Weights of a small GPT-style language model, trained from scratch on English Wikipedia.
Architecture: rotary positions, no biases in attention or MLP, untied embeddings, attention and MLP in parallel.
Training: a variant of Adam for these matrices, 715M tokens, 10906 steps.
Each number is 500 + 50 x the weight over the matrix's rms, rounded and kept within 0 to 999. Layers, rows and columns count from 0. Numbers have three digits each.

# layer 7 MLP down (transposed), 2368x896, rms 0.0174, rows 1550-1566, columns 280-335
432574472491545532501562461544504485513563445461454578532480446553457571447446491525501497518551511380541557452514548556434482468576426537496455510466568478448477532581
441404472561459580416563416555424583433434596454522584526588515478459455533566444544500479458358463481555447478583482571448523461503518489472566525438491468509480488526
440510589499564575423522550402567550457610465408476553507481570456556509489567390584502509602427491479515429506512528443440498526518584551481586497482555409596470508433
491489535592364508439542570481493537446435517568543426458512507511458529457551467435504442580505481492525479441519416476496461474483576506503568449487525488544547477435
447470508439471552509433437467443505428520484490532451446524445529519398545549491562447536504530409518482487495489511557491460575546554531520420482490497443526412586521
551508523512467517489482416507536580442529468443485540477516483503482421508409475492487570484441567562503572638499475538444462562484444448433502538525530560477404493482
520513533559559529543585503593557599409581452610547524532526434544468464533469383442513499522602347450385471465418468499471468522476486502545570492516531442559505550479
528399600503539443487500497500535509535488490492505517517508467515492504483463472511488428446472419507494510425536474457508518510467409458392521556450430498517569568541
533507483494487469500466497504521522490561585478501505443458492506561470522449497484491529455532523541583480549558472537466529534453518510514507467464501474496494503471
426462409479433519484483492458423485550413458495592463525468599576527470484495509606432427450571533499503427497517368488525468525546481529538420488580527511533493509533
441551501532493486474512462415413482490383529465433559459503525497441536593527464404573558506463501405427539441466548534414481438539513456507445506443551468437605621510
488449525543500528566542464519466509427504471503477448697463518533455551418470624510547494457418442479467514523473548472491552530444503493512550607546425461487502553461
369590541635540451551471541521523478423317361493429475624530456477485521529442426464573443502483538574462508556480434577451507515498539547512479503524475505459475463506
505514530446453581574517471464460453508517439402488483493428546459513429467520551481601493570519438508561469598435467465564449438429552486540559544536530545470531560549
527470535469583443496519500493493587539477501453411506515546508484486578524402463542449529435508439557483489514384509552478467463517518515490582480376470548494505556468
506572456531473533521546439505466461557433489471545506425524609422470500564477506515509466501566433544654493524531455489530424487461523522609539522503448497542378412441
461449572437475580435532541466447519509484487520506450535490561540600503479441487495447511472518460550468438560511477505469507433495520603496494522432523477531497488559
# layer 7 MLP gate, 2368x896, rms 0.0219, rows 1551-1566, columns 280-335
525491456547430502600536529447542476479416632463593458493555530486444447543469501541389550439473548467483497587506528500446499537549478496479524569590536498527467478492
422573490519555448478502481558500429484520428509502535507452529418503588432514426462508475599435501412395422475458546491457472526456580538545520426540506429518442515420
486489400563501451485474533551534601509437512516506487496419481472562518540542482372548455524549492477482496540487428575560470452578438511507568446548460535524575494480
607515517551557472437473461558531536574503421538526580531492503377501475423532523491480514526558483531478560527545376454505592492489434507485515429457529508506554494459
468524650470544446513449491407515516595545489475497551576538527542458502544419458543506509514498498578521427535467349505517554529508565466494553562428497531509468490517
453502478542606508510444488480457495598530531603552544513411468546532466592488519507380565491515553569427419464517457446480511546442536437565447551565432491468468552552
533488553452452480496494466502496520518610465461424569504485480470499502463525455505395573573449466507448500455466574479468509449553459465569435456548493507452412538540
473483486507531493484487535432484504539474500505517420503540526433449531553476529525490464504510497452532449528530560474444493535568485508499552569460518482409469546514
449532518447588478362367484471557484515462399614440506677446419635549523503508494568511516489402538521557465466574422593442511449457503497369522471487481494553464520466
416466501404547498519422632459534588470453521414449648511549474486475504579499448553499505549517592446476613429548587504494411477545668509538544496463393519597510427499
527429527526476539448547494555496561457585441497541461543422449539562544446499483515401522596462651459448467560483536532527575540562395524562539503591446522583381597498
491493532568505591484452436547544494557521426500558497406486494536458473446566482535534465605574466486477418478504573491410454413571471461523467547428527565532546480388
504474461484393592520442455482441476531459434563530444485482445548566529543463517514503489532505452619588491501446488469496539489528496522546531530511492463469550590546
571528500358541531455511614480543439489552488474525563404408514514443540528546533482446413532512506498478431519481558385438457454519527495449520513489413490515558456517
500423533457504567494443680456510534507533522524540485515530506529484525514567487557541618485482520453379558426450505437465489414524507551509595567368462568488527392508
476367511415467451546454539397499585512571509489489578530554494525508596483532425555431489446568571519509591442487450484468504477411493513524409520500511470483595397540
# layer 7 MLP up, 2368x896, rms 0.0216, rows 1551-1566, columns 280-335
510483426484486470446527538473521455561481408584628570487476448485351524684566503524602506493631500440444411425480463573504550489503466483548468519524480480448448456527
441519498469498506487443548425540400488516606492467416416539515479493466433438567504574442553583455471508552456526441607467562510531566484449475450507480519447477561523
454600550578438416557479525495499500494487525509487431492477437463565562530428538550454479564390466444543455520484466486473588405523476558459510484488516420481529535447
613482494455540527569426508489506486531491511564442574471477506473401503530467521478583450473520559515431524487531401466474491488539590536438416506504456450522451586390
488491477493388478554405517507519532445494562432492480409432556514564505488572595470520442438605524549504544523528442471490521548597499479535558483581396498446564492636
533518539434518414610429482524539535437522447522564446512507517496598537481481508519498422538478404416538561593571562471534461490575554546443455421567428511487508534507
539485635513516419483567493524566404483560441527473528450500423432556506363535510508532452396442511545599445527554464409463444476450453446403500462371501485566412447505
512552529496542548506402386575517558427539409541425476499489526496436523482493500513466398508440464565462553542508516526445464421508477515445479480426490485574554497584
578565486482543534514495508513496529558477450489380442653531487472411541514454554566529471531573438504488487381535528501485482448424555489432528474455500506500530541465
447439490544557499604469487390493440545564402484400524486492548469504494418506534489528592503436502393478418533546588518535446566557473586480597501467449491475404537563
422435523553442477553415482599544528470526514519427447572520399369528481585427522496464544484492435514477585420517576508493471450442587541558521495462456470480480580529
475527474509518595542429479491528532550513508538503496488488512535484486510505423483447522475475489498410512568499460407358474417477585530540427458399499422475581484477
458573463526462538514413472466556472516441483538426466495392542528497556477404500513487403570426501488457505454496563470525519452418511398517525449483485419552501592504
507621532490446456495563461473461525471552537597518614471578528527444498497525486539501428442371373476509524523433488561479521519494469492563474475456484405451432511435
478464435357510413477513449467490550452558462567518540539509528488450446509507502522460482514551477379485469597431499527456529477535507452511430581493481503495434546527
482514413557482534534491456583473429490522422432487465512502456545599439488509437467533489519550605533565451446424544530481462506533436529573553401504506507577535491489